Part of a small language model's weights.
Size: width 384, 6 heads of 64 (1 for keys and values), MLP 1536 GELU.
Each number is 500 + 25 x the weight over its row's rms, rounded and kept within 0 to 999. Layers, rows and columns count from 0. Numbers have three digits each. The size before them is the row's rms in percent of the matrix's.

# up: layer 6 MLP up, 1536x384, rms 0.0722, rows 1431-1530, columns 256-319
# down: layer 6 MLP down (transposed), 1536x384, rms 0.0185, rows 1431-1530, columns 256-319
up1431 094:497525451490505471489490463484505500535509464480483520484537529535495470482489508457493503515531504473475531518497505440484495504504561515486537471490499497476461531497501529516500501488519537
down1431 092:486493552516475505465461531513561478506464525485508497526489490517469464462539488541504519508506542497466493520487481534501504504460455496481445509467485534526508500514489480482542486496517469
up1432 097:500470492525484494494502491479502510490503473519505463493514498506497495497520513500517517514517508525537484510501512509474487474514463520495510535550536531486487479570480526494509487481498464
down1432 101:525489468484518484522517482451489461462511522568506513524460509494493495501531472521505466502495503511464447525490472474513513505524534481537475515502485516483521523507509506496511512522499506
up1433 093:482510474481537524504478487462501482493499503543488558524518483470498512507488509507497509523534501454511509538476479469485531468479512489535515499497551502519502482511494489505526547505522453
down1433 086:533488543507473455532516503518507504538518507500511481481446535505495488520510493488467511473525494515536528512509528449498490509500474538524486535530485490513505518486541525554524479504525508
up1434 094:420492466501517512491493516508513506499494427488511503487546501508502493495465473476478497471529513480517501524503464488494506543558518490485504460495514497529455516508489488548486531496523507
down1434 093:541535512484509497539482474525493525500519520489523518472482501505522445496536478503500477522510493495495487489490538471531520488466494553516540486511536512520491511500502453530517477514515486
up1435 105:531486519485526488529550500488470502524508527553521476472464498470488485486507480511511514499524477524526498496465466529526478491500519528480498463439513456555533469513471491527485490494524474
down1435 101:464546500551506500465477534461491463483516498505523527511482497491519505501488478538527497505483501502508552487527454549467473496492472532494510471485539504519489509492514495494498533476482541
up1436 094:520490473523485460484487517518482462495511484531518515507503531485490496501513474509485531478515508515516516498479467506506519488482501512467502513457547562499468492521488472503476505462518536
down1436 098:502477525539559478533532415524531490519518449510461477521459488524489525510489527459515510517516479470507480454533475465513485525512512526549527498509467467514497490467495495443502485537496493
up1437 100:524554505526477516461474499509537516490511530483498523516483525452496532443493523531537505526480469486485474479475486516509488504533522492496489560539515483491501507532499448478498526532503522
down1437 103:525469514477433525511484479524519469474517526462501450534502456485529488479536530509487446457483503513501493502472509523533538540467478565499530490481497483523514506511539505439458480513533496
up1438 111:488502473531539527510490495457518475530474491499504476491494479491539519521518507511549513528495530491488463449520541503548520510456503497530497481506533512465467550535468528501524492503462484
down1438 106:494540527517460482542500479550551535489527489529482481483488521530454500491465490481489528449542487493542534521502530530504444505495457497516527520504527505546484472516526517501484547521530465
up1439 102:533499512484486550478485541529480541497493457500534501478483496440509477546511547500483526483466508516464510449523501487490512496467518505538534475492547515509485491561529506478513497505521450
down1439 096:467482476498523479502558510506508504523431514494511495514527511579518547523509490518504512530503501471446512489471518508510502438490532484495500552505485541495538459466492499480511489469458481
up1440 098:499508458489483457499452491494477505462423519492477516490488501485524482550507553503550513488520476496535455506468480491554508477495514519489516491474516495472541491499516524485520493491482486
down1440 100:483483488498480501535448554492505482494481511517534469504492463473493505498513525476543506509453513483483538510490495499510514491449483494519511528525516483507514511534500525530541483517473470
up1441 101:493479502509488507444504508515460491528483470514525527520457537550523442499511444491477501472495471488483477484509490506485472530543503475493472510533512525459517515524486506524516462469502464
down1441 101:509503503493512493496506499492500502486505554507455464532539509509508497502474510541485514472497479531529512527504470472522534528498465535502510513476489519518493540522500500501519511466504517
up1442 109:475547486486532485500535518504536493491544462560529507495503486501507456485516470475509506461550456485434479512492510475500506533497498489482520508505528507482519522474495491508501488471460479
down1442 108:515487519472519491519500441517444513506476515488447456470491487501500486521498481532530474545474482485515522521472470488509491466507455504470498494465490503508544508501474480527510513511490527
up1443 099:516530514530496437483501493530447508530506438454489522484516517518538496469507490450445536545505520494443519528475477540494512531484518509466505530493496512513487480497472508540472498513503515
down1443 096:523500525465493509530476553477533516507531538477513533491475514450535479512507527485510506506501519527557498487509483431525549491480486520463512467467457472437537474480478510503523539466490490
up1444 098:504524481474557510541510513499490492467487479479515500501458467477558504499501548508500466478501471538505475483513507519470493521452505446535523509465474505479533482520458492505507449523481509
down1444 096:553489507504480498526526521483523485550499523489514495494513484480508535500495470484532528512501492508547498474541460475523472526489514513553530493495486488493463487520540511505527537513517539
up1445 080:508493491523471513501508470543515498488514535496478479474484515477462481486488485502492486487490529491510527513504513529496494502508490470492526490438502496497499482507505508481535453488503480
down1445 071:481520520478500494524487483481536501466509501489519502508502521498531532550526546468527539550507555491490481455507476494464528520507484515468478486517502525452527540463505476530500519511462554
up1446 098:496489535471492454483498511522509484508500534511515513485493516489469510480492492515484516498512516505493478509488476459535514485490505520492480502468489529492479509508490526490541483448520549
down1446 100:480525458515498516498543463522493535499538520509495494478453474493490525484535488532485472529477512534530530486484465479522481516523501512495469527507512498522447511495519472510513479470458504
up1447 099:505534472436555449445484477511514497496511493499505547504532514517479497517483543491511534483496478504480541516480485472446468507498506526478451522508485508482493510512499486551496496474493486
down1447 096:487495512497503563534523535481476536510494544468507465484462491528492495504488477465481505508489499493499461471480497494501514490522480454490518519534482498467472559470495459477506509542485472
up1448 102:499517523548478435543493514509500475490524474403541485503448487469490492537465519468470471542522485543524517509480482475506508532493498459478496510467466483501479542482495535479460511550495549
down1448 098:500512467525485528492497507456507487520527502549508503511500505522536509474476504487520528522512508475521526462471520513487492471496536485536466474505502490481475469458526501493477503486459503
up1449 095:513505476474491511535522544492501507498497522527462465482491456477518499534518493506479549480504504499474516473495503460476424483544480495499507485499532500468545510481531496499460456484497522
down1449 097:497516494529499543494460473478502481483524518510512493463510516488458540469474543497509472513469507441507495454502500519430511507509538558502507503449480547459495513530506524493493481510513494
up1450 087:472520480451489524484512540495503472489478485482447464474527499502518524524500535516461447519493525523446492526504489531459476518511550489482499513496485526480505577491541571522479505469509504
down1450 086:534515516520471502502534493507492509506470557487477481522499499529473496547516509501509469494487505495498516465484490507501501469534488510472495509497525508544495446540505475516465487522524499
up1451 089:500509482469514498514487509478483509479518448494481500490508496495483517499499516481461541483489491504480523515528471521487479496490487507519508494518501497489515511510463489477539513523498504
down1451 095:510502470497486454486490489478510504497520500467483480472505532530478448512512488486551486480479511532508506514506467476485453530501537487532480491495495500533490523495526508497499450536462512
up1452 107:485526522468501483474505481523477484518468491482499501525460493514524507486520503502556498495530516538491479467465519494453488515448465546480494469482537508527508459469500510534531511509504528
down1452 097:507508518542504492506497535501487469487507505461542522471478488478494533488514520536498500515509507509493486465526498486500466470498506517556485501493496525497491485552516510532469473511509492
up1453 089:512509525513542465494460495526469495529515512449524478524475526490492559477473511499516506488455455481562501439521470515518494512470451454521498510544509509504487491487529526550508523469525539
down1453 088:500413498538472489524502518510490472489498508527456531497511489501496516500532521505473500486554512517538539442505483531470472483515534529464493520462509489468465461500531513480524557564460524
up1454 094:481531511458501473470485524484520517488529535489492528555486454505490479478510496498543527497504508506475499512459438522528472442484510527498477526574509475489511524490490458515546506490513489
down1454 098:466474505498500504503515507479516531472485514469505538452526487559423452460461467464545508536437458505511482503531504497513509519517517436476536531505486482507557521515483531495472466481454546
up1455 093:486481532510459500569509450494532528480468532502496519490522485499520505504517488480501537487508490516456502495501467487470521485465500477493469501489512517481490493494510492458499461510515486
down1455 095:469506448554484516498473481493505504497485492505463536487507481536482533502486483551459526493521502498511518531461476480472475507509487515472547474501485490519562498513501515474514521492471527
up1456 112:512481477505507521526543517495496506515466484526478535454517534538523513512452501506465516486501508523508507525521486507501515480481460496502557497468527510492492479503529529495536489506519494
down1456 119:496506525479472469504501498521466511483502501506525454501500474511476503492499499506470502489559529532531525497499531505542503530482476556481537542505516468486499506506493482510497507474482498
up1457 102:492516508472505505454466485542521475490516449491521552489483559523468536480464458455480484504487525504493490479497547499508518507531497486480528484521477521454491472504548525483465444464477529
down1457 105:513463533529512500508468459522481511522494531521476495497490510523489495507504490442495510492512462486522561516496502533471511512466467533491531514445549485477491546466489516536535544504468489
up1458 092:484484514478486475498460504490531516475502502499448525490550496475528488451478458459524512507473515547507511491505463445534490480511482481512502532485537491497496461425532499540553519533475493
down1458 093:495519509511538470549481521511507459496490517490510526517505489513492538542466506538472495489508499484510545518491542518506459482496456470487500491511493473477500464473450524528439557483510496
up1459 116:516508495492531468501518467471518543514485491494426459452546513508461493505501487530509483539522513517525467519477487468479488511473506497436417523513539512511470462505464468526506453483524511
down1459 118:548503502521541465444503497451512490482461496508548491541511493461504463479477535489483485481567485469462504485513487515514533493507518507510528513502488512479500491486480531499451529509526458
up1460 100:463521494503507480522493519501492470495501484506490530456519485485480478509522499488506512538558534473495492457520485506511488547481495518482520498502525502497505507493501535506517497484531500
down1460 101:496526502462536486549478522526548526525434466505490482473472487476489481529473526515505476517494488481486507466505483504442525508485471480518509509548501493518492485500497510507476511489493515
up1461 112:494512515474483509479505522519487489540500510506515492507488491457499532515482485450502494485511464491502462523523520536483504497488489467513501481458500461490513479496477529521476517483531548
down1461 110:558478479491474476492522483550506490525507492509537518506509516519488519480503473512514505517491525455537496503456513501535478529492499495499502483509438505533453523493491459434507489489524473
up1462 088:488538504489534498475490500488454548486590494534513471505451504484532520495524496452468507505518478476512462493511488503512511518508499526506477510482525532441478509452502512509477497468510500
down1462 088:528525456529447507493498470490569520534483547487528521520521466524485515541473470470524469487501514492525479507472499488505538499464487483529473493503456470486511488521527497493493510532489488
up1463 094:458502489492508469543472512505480464495483525493507529536436534461476467538473484530487459516481480524485512502469505486535506527508502488508532480543520533510465470508528499499503483492476493
down1463 090:467465554475530481527501515579481490533455505520469522500477494517512502511535499466515508489519543514479468503532529517489465514489527466513462487476496479471534508484480498515502519473504495
up1464 094:478530503477476478478544484515480494464486500500518498508510489471522507467494530484511466455484463477522485497495498530483509533481460457496468531489513479536482504550507510453478527509502520
down1464 089:481478491532519498473527473518550502465472505516466495508489477515467501488524524521549529533491475494494470491469505469505461509528510507533515520559487522494504493491544505476503520495538514
up1465 081:457488513473533464482539509516498492471485503517505492488507506519491483450475475527548507502531554450537510495522439519444501500477487499500544491525511528446520520503489504472527520533496532
down1465 077:495502530469483529490490481448503475528512539507519471467510523468444478504532523460480522483504500476472514525458531509474496534513476513504523516502418490491546482489507522488502516469464506
up1466 095:509472517501527502448516471480473462486487493524525493507505502485500502488516514549474537523505493519492498477515520489538519498511493510509497444506542502520507482505502553496532524488495499
down1466 101:485540475470505454505488479541492513465507500463506480457499482497536515508539488461493462500544459475476506518540524493492530490521517510493496500563502501500479514481507558489517532530520487
up1467 086:513471498513454512467499494495503501479536532496501514476488543524499505516496495475494536486540476497506486531462505462509497499487474519478463450472523471550481525490474492525537528474452450
down1467 080:499520515505501500498510513515513458491507478530456494528533471485488517486547488518503503465507541477504519506566511497571494485505513473477506490520497479469494465506440520509484499479507512
up1468 113:497491499507559498488489506503505499547467541492494490504498549493479475515491536519515456515493541508489494555508481538477491497475475505510560513520486483511491505536469506477529505478503498
down1468 113:514557484482494444532528475513508510514494516503490494479519500502506459534503466498515509496506490457510473482497482451501492488458506554487486492501460493487507497463545533543475491482506469
up1469 098:517514517469515512528541509488447471526501495452433510523482488509466516511529512502524488526513515490492487471493497490492504478547560488469491498505508531575475536521495522506499505460511489
down1469 096:501495557503468521487518476534517506490483475508493506516524501476493525510517458535503469515573509547506502452538521493505473489526488457509503508507475494511537518493509521444488510508515518
up1470 095:501495488495501507509516548538508516502488481539524506492508437504477479448458524455492526511531496482502501465543510514480486535501499556481498534529497490503448549490520548496475476503497553
down1470 102:489490537536465526482460478467544492501479498490510485459524498510481503542534482491479531487484512534491500489470516453513533531537531470492510531538502494495497495482489493517541512511493417
up1471 095:501483477522484480496493464519547492548469498511527487501470473504533479498507491487526510516517451490485451460515501500459520518468497497511507489494519443478516498511509499504502538499481495
down1471 087:514479483501464528488500471519495482475452519513502520493492554498495524497479537484465494535471535509519498573495528485471477447509465494501443555516536509511499510504521508510532482502508486
up1472 116:484458503532496479447491490495541548545520498529511508489414478495498521539475529494510525484486493503496488489495497493503512495504501482499514505483511528525506526507470579472486459455498500
down1472 114:537501488513532524508490479486456494504540535493539491529503522492490483526500522530523471505471495541500497538501465508504550534477448530469493525490487520508536494496510528477498483533511521
up1473 100:432496463480518522470502445506487506452515512480460502492507550509471498511510524502442479513464492532494530469493512477524493508476505521473540489508511572495514505516548476497506503490498493
down1473 105:504473514504493574485459515495475500515484507504491562492475462517510447485468517521550501535557503533494492499485507515489506507528474511492523503531479490493467488489496502450493501539505475
up1474 099:491483526509547490512513489482476504485526495508554481491487532471528508472456483508515505501476501505541483503515477476509535479507534471506463531508517500504468501503491530463450496507557550
down1474 094:480484567558503489505489480520491496532504516514497499552509464506538505528531515523488542487505468456505541530529522522482429475484539485476515474502480481478532451506550467472541475531462534
up1475 102:491505478533518510473482543480529562509497484481516475498475529511506544521529527497486494538484568496504496503504500489524537527458471458474531536490509515479484518489462539480490529470497502
down1475 103:491519517491512524449480470483507463508495526499496547506513473491505481507510526535508487490490473480518492466540535497478488500510549499537457453498498505496478525498458533511496487503488510
up1476 097:542508489466487513496495502509492513469541490509475527487495510489486507534514521494533511538527474502486503535485543508529486509540528501500524486503528521531516501454483492513524432507513518
down1476 106:515517489487519508510534491518519449494518486473491469507486540481478499484523505500523504504537520467531478520533487483484516494480509458502502503487464542463524558497483515491437473507476501
up1477 105:565487477505482512513487552516511481527484495522496461500537527470493504495498503513495480498492530494476507512530468463526492514519520504475493513513524495498487527499504525483488479489487457
down1477 107:514533447507487518512546512484478509465519496502519531468502488534503490456498532534506473524530515467524496527494501516503525504522473496498503488513515487503521484499497472492507491521475487
up1478 083:488527589526538499535468506491492527545442491506504533473511456481551517492498528511550518544431491478487498493494518496472529520494491491483555493501506519516583475527522544482523476522489477
down1478 081:495507546484514461522522457475527530507466488456482519495554503511485507546491503490441485483494487458530504481500507507495469440481510519509471503534481514502501504496554509542537546505544519
up1479 088:534542490471518476519483501513515542517483508461493497484509508473488483451524475537495498476512472496503501519512492477455498507490549456505544554468500523499473495492523514502493497485509534
down1479 088:480500540538479523521531493513478466500538490514530543490500514492521544516457501472512509507455504520508524489500465575532461531475476473503510474474471479504529551532510484506511487494515512
up1480 103:491464515493500511524445477530445488511532497461491484521473475457463520499479489499510492501518463523477481475545464503546489513519542520513527500522488486496500520527485488488517516516445518
down1480 101:478497516537512503491508512487515473520477531478463467450516466509520528516508516516478463516517477476498503498483510502536516485490472527513525513508511518536497514487520499493498534481539490
up1481 097:535476491530506504493545529575525492505504518445506514519490530504513476473517485483498528535515463526524481500509493498508494487512531475518500516528492469507465529486466506517496485495516460
down1481 095:540521443502536520492488494493539460499497461474493520490521523533476519539524492535475532512487459478482523495501509493504513483487548545484515517509491524471506501496477483511502496513528505
up1482 091:492504452522477484501514464536453568515510547497494519492464491489515528504488519540502500484515491464480500469501480522526505488488492508518510508486509508497525530494482496548517507509489530
down1482 096:504555487505503469493483501485518486530523490540477496494559517481510441482527494496526490473527478503454510510458501496517512491510489515529491529468516482467459519481500483518521503537519513
up1483 093:495463536512492488485461505486496504540474509478480488482497528520505500521542522575504472520498540502497467475461494525508481455471494519455458505528493452491504529511523546486515513519496548
down1483 096:522531506527517536477527491485514518483538482503580517509505449467514472546485475524519488509495500484507476449453492498492507504520488513453498436540517452521486501495479531510480517504545502
up1484 113:510533461466519462501494501480527477536508506469512512507482465538516489489465542538475504506505505488477475507468511514487479521466511525481487472512469473484520447505521513448503513507539496
down1484 117:500513508529533543504518535519498519507496487543463468521502491494493462504535527516511495482504477455501505555500514462526498538537497485502483521477458481510502539482520522486516501481506495
up1485 105:509516527526506539493480502488461521454519461546462462461509536557520465466476515508513468529526495502523498501504537516528457525508515456491451485451516522471506478476459513503504502532484530
down1485 107:479518496515493507507525486520507453520487500504503526479492487544477467481522472558565528493511465465481513519482458500452498449459494494498500525484509498492515480499577470500518453502471498
up1486 094:542481448518543509512514517501525467503536516501477546486497473507551452479488519523516457501540518522507442534541509504502502516489518507526451534503499533511462534466483482500539489500494491
down1486 098:504500520490468494506474491476517481506505453524476462462488482474455528498518524465515531517474494546524511521494492487494524548508503506499509471490535512522505507486523512538522518547498463
up1487 105:506500482429532540494499526475481521564524504481504496501482494482483495479509509463481522491492510476523469540512524551450499472507509449476475481526493546479470514514516479484531531504490533
down1487 108:512514555526510554529534537496501509506526505526522544499448503469507488528524502513463461484453537493505475524471496520493486479505476501504523520429531502544505514508504492532487503517499495
up1488 100:525547482561519481520434481479484458484510504495498492471484497535496461501495509554481528536515517472560513541520507498466491509497456481517513549490517478466524487482462513490473496469497518
down1488 098:512503526518497459433535516483463526499511514510460483538502541489460482489485508500530488492502476485519484512478501476495506483507439494461505522490441560489534477500507492495495489482533513
up1489 109:504476530478519499496512481505516472505490449502535483512526481493489481511478475524477481503503546501466482398504479479529476496487511473544504461507542525546457508471468515535485494456522509
down1489 118:503487502482487478468492486486491509502515500456453496446473520490504521532515512504473498519528506522500510450476477504507485518501502535532495512467448499510522495505525507490532503500507524
up1490 108:486513508512475488482456490498491525504531502498491472504500537508517510511513510461487528478531547533521480482525512484533454483486514513490505495514504449505484472523515496499539530479481452
down1490 105:520491482511513495483510518474486554543522499484518472480458510471492500466517494504524501495473507468517510519496507473494532529463531537502480488507531528484527519557471491447468559488528481
up1491 124:476508520491513510536501497476467515534509506481482512474501480537500534550486526483479495513497501460522479462476535504493500491485497495519477509496519482494486481497464549482492475515443528
down1491 126:519471525543477475496529501462511523521492496519498460448488497537526531487514497481478517511525494419541524521491537485520492473455518462479444496508528431530493491519492511490490496497516472
up1492 108:510496525497464545484514469507523496507515484492515510550498530493515503521456481481473486474490494505489497495509454513504505530531521496448524489524480499479491498479495485486508502451516512
down1492 102:525466532461536509498552504532472504521512475498506488503469479507528499531442477524471499518456529499490504517518504488477474504509523522440491502498495518519476494479444459449551498532584497
up1493 093:493472476513481511519511515501545505520492425490507464529451509498509530505466513552475501543512534480495509442511481551523515509497487488487502535517500509525525493481498516490478496501486553
down1493 090:508509466501480511540532485478470510463552514519518497509488505458500519483467509482515503500560510456488509489541505453533457476500473475488482525494492476445528524480489504500472471515487488
up1494 096:526475468522517552496539524452510453507494475517502531533464499478529512502460483511492474505492517529525535520525482488511493504525505484500521499475562513463525477472526514496550497506481470
down1494 094:481497480482518524464515517498481485512505547498495496467486509481461488526538525525468520480507533474476506514514510512540500502520477473491528567578515463516527524536478520503474491481522455
up1495 093:524507462507480481528528460449463499515509477519535462505481485506512490518457493463505519510543489480537558517504485499458509475482503439518491529499516554547463497489512486499516506483513507
down1495 094:524499551503524451458539518489508464457531495488506472503493506528514470493487481487531490478483511515497486505500495484474530517515507489496489491466482524520517445529474508503474493512487515
up1496 097:431497517505507507513505497483538516495481437507488518491506500493474509495457481470550506484499527488466500520511524515500413519461523542484495481508476488476532519542483503510494516486473471
down1496 101:547475458443460515503500472493505479507511529490498473445496496467463480487478515466489478510517533502470524490443496491510520493474535501533528486521525510500473495510513506498490482477486484
up1497 094:506501503509453496542514500492515521521465516462481504476505478503473547527491506449497505511479533484501547482508528452515466533485484496459509509512461505510523528486511501521493501492492513
down1497 092:514516530496531500499489494540512517474455496529484481520515489567467479503518498544467495418488482512517477481549505517476519546497494488508499508481473493460485488532539491524546486545487493
up1498 104:521555495515425463515505549531551508507496474502482500477496468471506507481517563530521508507509540513499509499486477507468487503513483518512485524469515465488511538485509485581494457454499527
down1498 108:529535473498545527497509476535485479508518486518489494492522486476516530496501469483534502493500556504514465517500502477467512493507509484508510517520464517484515489511528485510500451501514529
up1499 096:498493521443543469475482494513484487508459494552477520541472534475497513540492522507535488496457523512499456483525514539494503460529516501497541478554534494504544472514494487495474472508503501
down1499 099:500537533479518474497481467491534487500516529543546469524528474511480499492559495485523524488493496486480480523520472470493490520455500503494523507558504557526510504493518502505528474493545521
up1500 094:505477516509482461534542482482511510508522492555509474497478521508507462476497498498513500527452476512485516531461494512492516532494483542507497539520493433510496522475488518503530477534454516
down1500 099:469504496516496498497490505487484477517419513482494463494506497493512478482517483514508494460489521481522514449569521484478504483511507487498495506484539511531481538474539490496467507466464497
up1501 107:496506498441461515483478496489507449517491467486497513502498496471511494513509455484518482494507520492460511523508483461538508503474506532489511535507502510504498513465507525496501484488523463
down1501 101:508511557523503483476481557507496464505478566502524458524533485540488505529471516484463451463489510487488517514495495485475487498534491471514477465453527495526560515523476498496462505511503460
up1502 101:523462482452524494511520499538517531471484501451479535506487506464488497496537537493500484465508496522496526509453525514493462529485521490493511516502521537535555491508529532481447526532473529
down1502 097:485506530496487478474525491488483477466481486521481463436524476490501497529456515494471512473509493523497516493540474490519500487467467507478527526504495451480482490484504514499518524479545458
up1503 105:523542569484538509520520515535511468492535498466490500477479475414514500501540497476534508502451500448482478518507516471479497525501465497510486477500482505481514503538548433459485499499484495
down1503 097:545515484477509534438523503486480541484561495489524529542519544498552504476493477489504446537510495545535490499498483503483482488496503496471506497536478509478516468486475535537512520497515521
up1504 102:438461492481510496467491522480498456485504483527529504562502461522491544541513498510483519537495506501505488499491468522487556502503522482538515484506512450524516528499488505478482517469493539
down1504 102:581446494557472484490516504463546512533511500478512453476518463475518488523507488487526493498493497489480564527500520455486477451512477495534498506520493518473488499474500503504494477527522500
up1505 103:471499515525509495513505509501491489490513550491526511485538518520525506517483509481445507509478485529514462523513517514462484529525493518459527516517493502500468482522479512572531522495519543
down1505 101:531544509508454481469516500481517455514520495433498493496528486485496481525495488490484439475505550485530518470469465499506540456520514530464480483454487495479530505561518457491476492463499468
up1506 085:501469515451483536488508493576550493487523498483471505514533509489516473530505466431514517525517490464522534495525496441527489474501508507465521530457525482507492479557482541525462471480503518
down1506 085:482515473469508545524521518468502470483483474481478499440432509484506501539511502508498537466473500462465469520491497513515494541472502538492512504529492504510482531498514489492522552493527499
up1507 085:492514477440503495480471542477489463492472504470535490511521532471443515532479479502478507523497508457467488478510512500511541465539482504523503482478474503496478493531496496468521488503502474
down1507 082:532447524539501500502533493508522529521474461516508503487519460497520503466496502519491516488475514506508521496549501528487544537488491490521491468493518494500471520491516485497518460499518495
up1508 096:500457472493489498482472495477539516502431469530531523472482491507544500483475504494541492508508525503433466486495476457460474487516492509479471478454520459449521474508504522497496517536452498
down1508 094:492499488504501486530517513482479482512516457529513538496538506500487531523490426486555537487475496496465546518454507492537497528491500498498529479519514499476509487511511492460432497489461554
up1509 107:498466475531512499481479525445512482487487548503514508499473516518509483518466502491516510499489491528500493563534496485510501516493504479551438468511522462498511496572499510491479532488553469
down1509 102:504508532494467474477477504477510501547489485467505525521493426426502508507532484487479504506515499513523506497505513499512535468494515448508502509505493446509477504482500516523536440508535499
up1510 106:480472487495548528446483517504457439512524465509443478486481487489501528540454514520516492462510494511496507562513455527457473496469530498517514496483502538425485520511532514503508516520495515
down1510 109:439536459524526460504449497501502504587481504495486536476537510477496492481498461469483494486494522506468471496504497470495468487463449478496497518543481505507497554471500445499494513478542514
up1511 106:519511536534508455491514522486464484510479541477525440519476526523532496500456454509533522515496522513479501487509536534511530512558453464484491480506500508487544514498538497507515502514490531
down1511 102:484467483499489469517511521473517529479488492537555466511485504509489520537494517503503511489535541499481486545564503478515474508496488523520461545534515474515485495470496494501493503477470488
up1512 093:487488532505475520475474479516480548457464503546538499496471478459525522481501525547482534515498499533524483477503477499476496492506506518478483490502505510506476483487500487516492553500506495
down1512 093:473512511487541500506516506506508475511482518484427542503529500508501507526549543494499503488464514505466494495505510503488482508436501513485516522491501491505508488504510502523548476486487515
up1513 102:514558471477509489476477503463498543509561497552490515464477532508483484519504487547562526535518501495461500504475510503495494513511454466546513548503506507518471487487491519482531467523494515
down1513 099:521489479517557534491494481488511535458471513477534524473484504495551505522479500497457520465473525504527508506490498466485489506488537468519516500495501514521533504460491500500505521497507491
up1514 091:527467496479530483539511481516512551507474510543521517521458505491548502487517528503510474520502517481483481526507494476524486488514538441490474487506495487515527508482460481485502505474521496
down1514 092:508531471474517480461517515465518469501503488465552545495503527525483528523491483508536502495510444484477508526549548505495545538492497516506483539521486511542479506499531466518540509506544488
up1515 100:506488494437523502524524534494487515469504460466497568516479511504501501502523471483517488513520533516540496464440511518488550518533512479537529474501517480508504477535528471529471499487473463
down1515 098:535509458502494473510481474484513481553492521521486525509495476492518504510525521475531479467512495533492486520467486506556454480509491542505480511487499521507456489520545506515536487488534494
up1516 099:463484542512491494474514502529530503497497495523489454571513489496518489521499507466493550493509504506507518475496479496525499509469499470513477490513495511483521513460517514410474524533548525
down1516 099:455505513480519506526460500483519551535511500541556535494507482534473515488476521532468466501527521468524475519479517454521543493512510497523483499543522520551496473504532470494533497522532462
up1517 109:499487482501489484475503510480472520495424490519512498486483478483478523469533560484487520468508499514508513471521481515529507523512446507516514488496487503485516484485531495499438458492490499
down1517 109:468503504522528507477492538459527524488530523493499480498552476499453501529463515503478484476520496500505505506494519502425512523503477527490460513505528487529475479506485515477517461530528515
up1518 092:497476492482531503480446487543472460470503496459517513498529480539500528526483489526506504542491501485514488489466508515493509541472502486463451507523470465501480493514498475483520508436481508
down1518 093:515531495549498488489502472494568508509520451504501497459477488477461543540529474483498530520510530523501509538510523470554518494471502523486534508512488487467512538507537494534536498528471507
up1519 103:509497493500458480493543470533493527439518514490482478534477510465493472547472450475486472531560482480495505514467508535488530524564498462491511435534530522483458557501509501519517486506486500
down1519 097:485476550480524512532504531491545488519515534489482523482509474498515494485554511493498504497455497509525508513537513507517510513449495510535495519429496521473516499511469540498496478541493486
up1520 091:495484505479496457506533522495477473506516480526524509473550486517459500485473522531505469527480517499456483457492486461498521476524498476526485535473512494502492516522506506514493471510502530
down1520 098:495500482560491448471566488519467539537541442504463495519544535519514476484476475514466473491514516475532512484505511488487471520506541525515474524500509468478501485507537471546518473545474526
up1521 105:470531439484506538429477490510522459526507509491501539504426518487496500537499501540501473500496470468471481517486514504516512499501526434494525488499496483507506464418518498537484464508537475
down1521 108:534503501499500478498478509461480535495511540565474456511527517492484534450488487504509493472495505468502545524472486507504506527521520513486502510494477527549507527488520484495508528528492543
up1522 107:462504477525496520500478504531491421548480528473496517480481534504510538494461566474467544494518534470528458494554482461527480517510534494488487521465523467547531491494506492463472519467464502
down1522 102:497494533516533492497480467500519531511479453469539495517526477485477506501508407485532449538495514479526517512492550517530488469508493485501499506509498485519503472493450516455509488502526514
up1523 096:505493463508509513466509509498455504545502494447473540512517507486512533475498465520501492456474492512513487500471471534473524465519473495552513457451497508505489459481507540448489469476493506
down1523 100:496528451522505470532486492532461470526511525471476487514541503514528496459540447469504526474477511503464523521475504496502481503503480531495515480525494510528513519523517517518476491501487502
up1524 098:502518515509467528460520522464513500491492456489479513577526510435469514432524483472499518471509504497480446496529548498426525491486530505527454514486511518532461509499549542504510490469517514
down1524 106:493489499503522523529449503476490495504507529534453518554512508502523498562457486494507501504482515484481511467490472520519529510569471492500533450484541504518527511492524483495438527481514535
up1525 094:433485478538524499519465473490514550516475473484501522478504499502493485554470487442455516545492531505496496492512496520486505577482483523514497477521498480479505481497475495462458497466521510
down1525 095:516511495475468512445519494478470531511480524519505545464509514514484438488508527524498540502478491536453506492544480477530530479504490523528501529507441508545556529497515492507501499495534508
up1526 096:490523542461479501476476500511507499543446507463514492534499519495495548504518518548514491523535482508527549491534481500524493538485538493569519540482502531511537462483504495533501479454470513
down1526 098:518499500481468503493519470477501535510481467502465504473529532524480529467474549494492525492481475491509454512491522518500503497531479483484518496496469519483504470517466478473507474454505488
up1527 105:493489480502463453516508506502498500512488506495544483523483500494484520495464553504528539540483490446478531500477509545501522525495477463531500507498487489498549496525556497491507498445524517
down1527 107:529505541526500525486492540564526528526440468517560506542507485544488483486528480471511501468499556468518494500520502497480452509541504484531496446521461465479495525471475524486541536485474525
up1528 099:470457542520533506539502477541501458499507480503487488549498525535491472527494548538534501532500454481546534493515460493434458500488486523525492459493488507474460479506524470514520491463486530
down1528 098:529516487475500475497462465497518502499493534497517523458495492495517499483478489442534544515507513467517487516510502484492505512506504520510552500510517488512525493455475470481513473496542496
up1529 095:516480498498481518493527506491513429478486485497504503531523530511513530497490507492510483486506483531492486539535531514489481452517465470499518481496534489489507502528481519473515468528534506
down1529 097:543521505482513523446511508460514479499493541489473529495486467489514456486462547505543516467509532518495495486532481438571517520463507533484497530524485488500497505494513500513499459451475481
up1530 113:526488524502525479515525486476520489502534487527467513510554486443512498512496483515495501476546520499506498461507476481479516489542455535490576524495538478506494507466462565469499516510476524
down1530 112:494527500560447556512527498481522450524521468462530487523501494494527509491489502514524453540503497463474538530533520504549481482532525480502523536456492482470484476482469476489486517488501520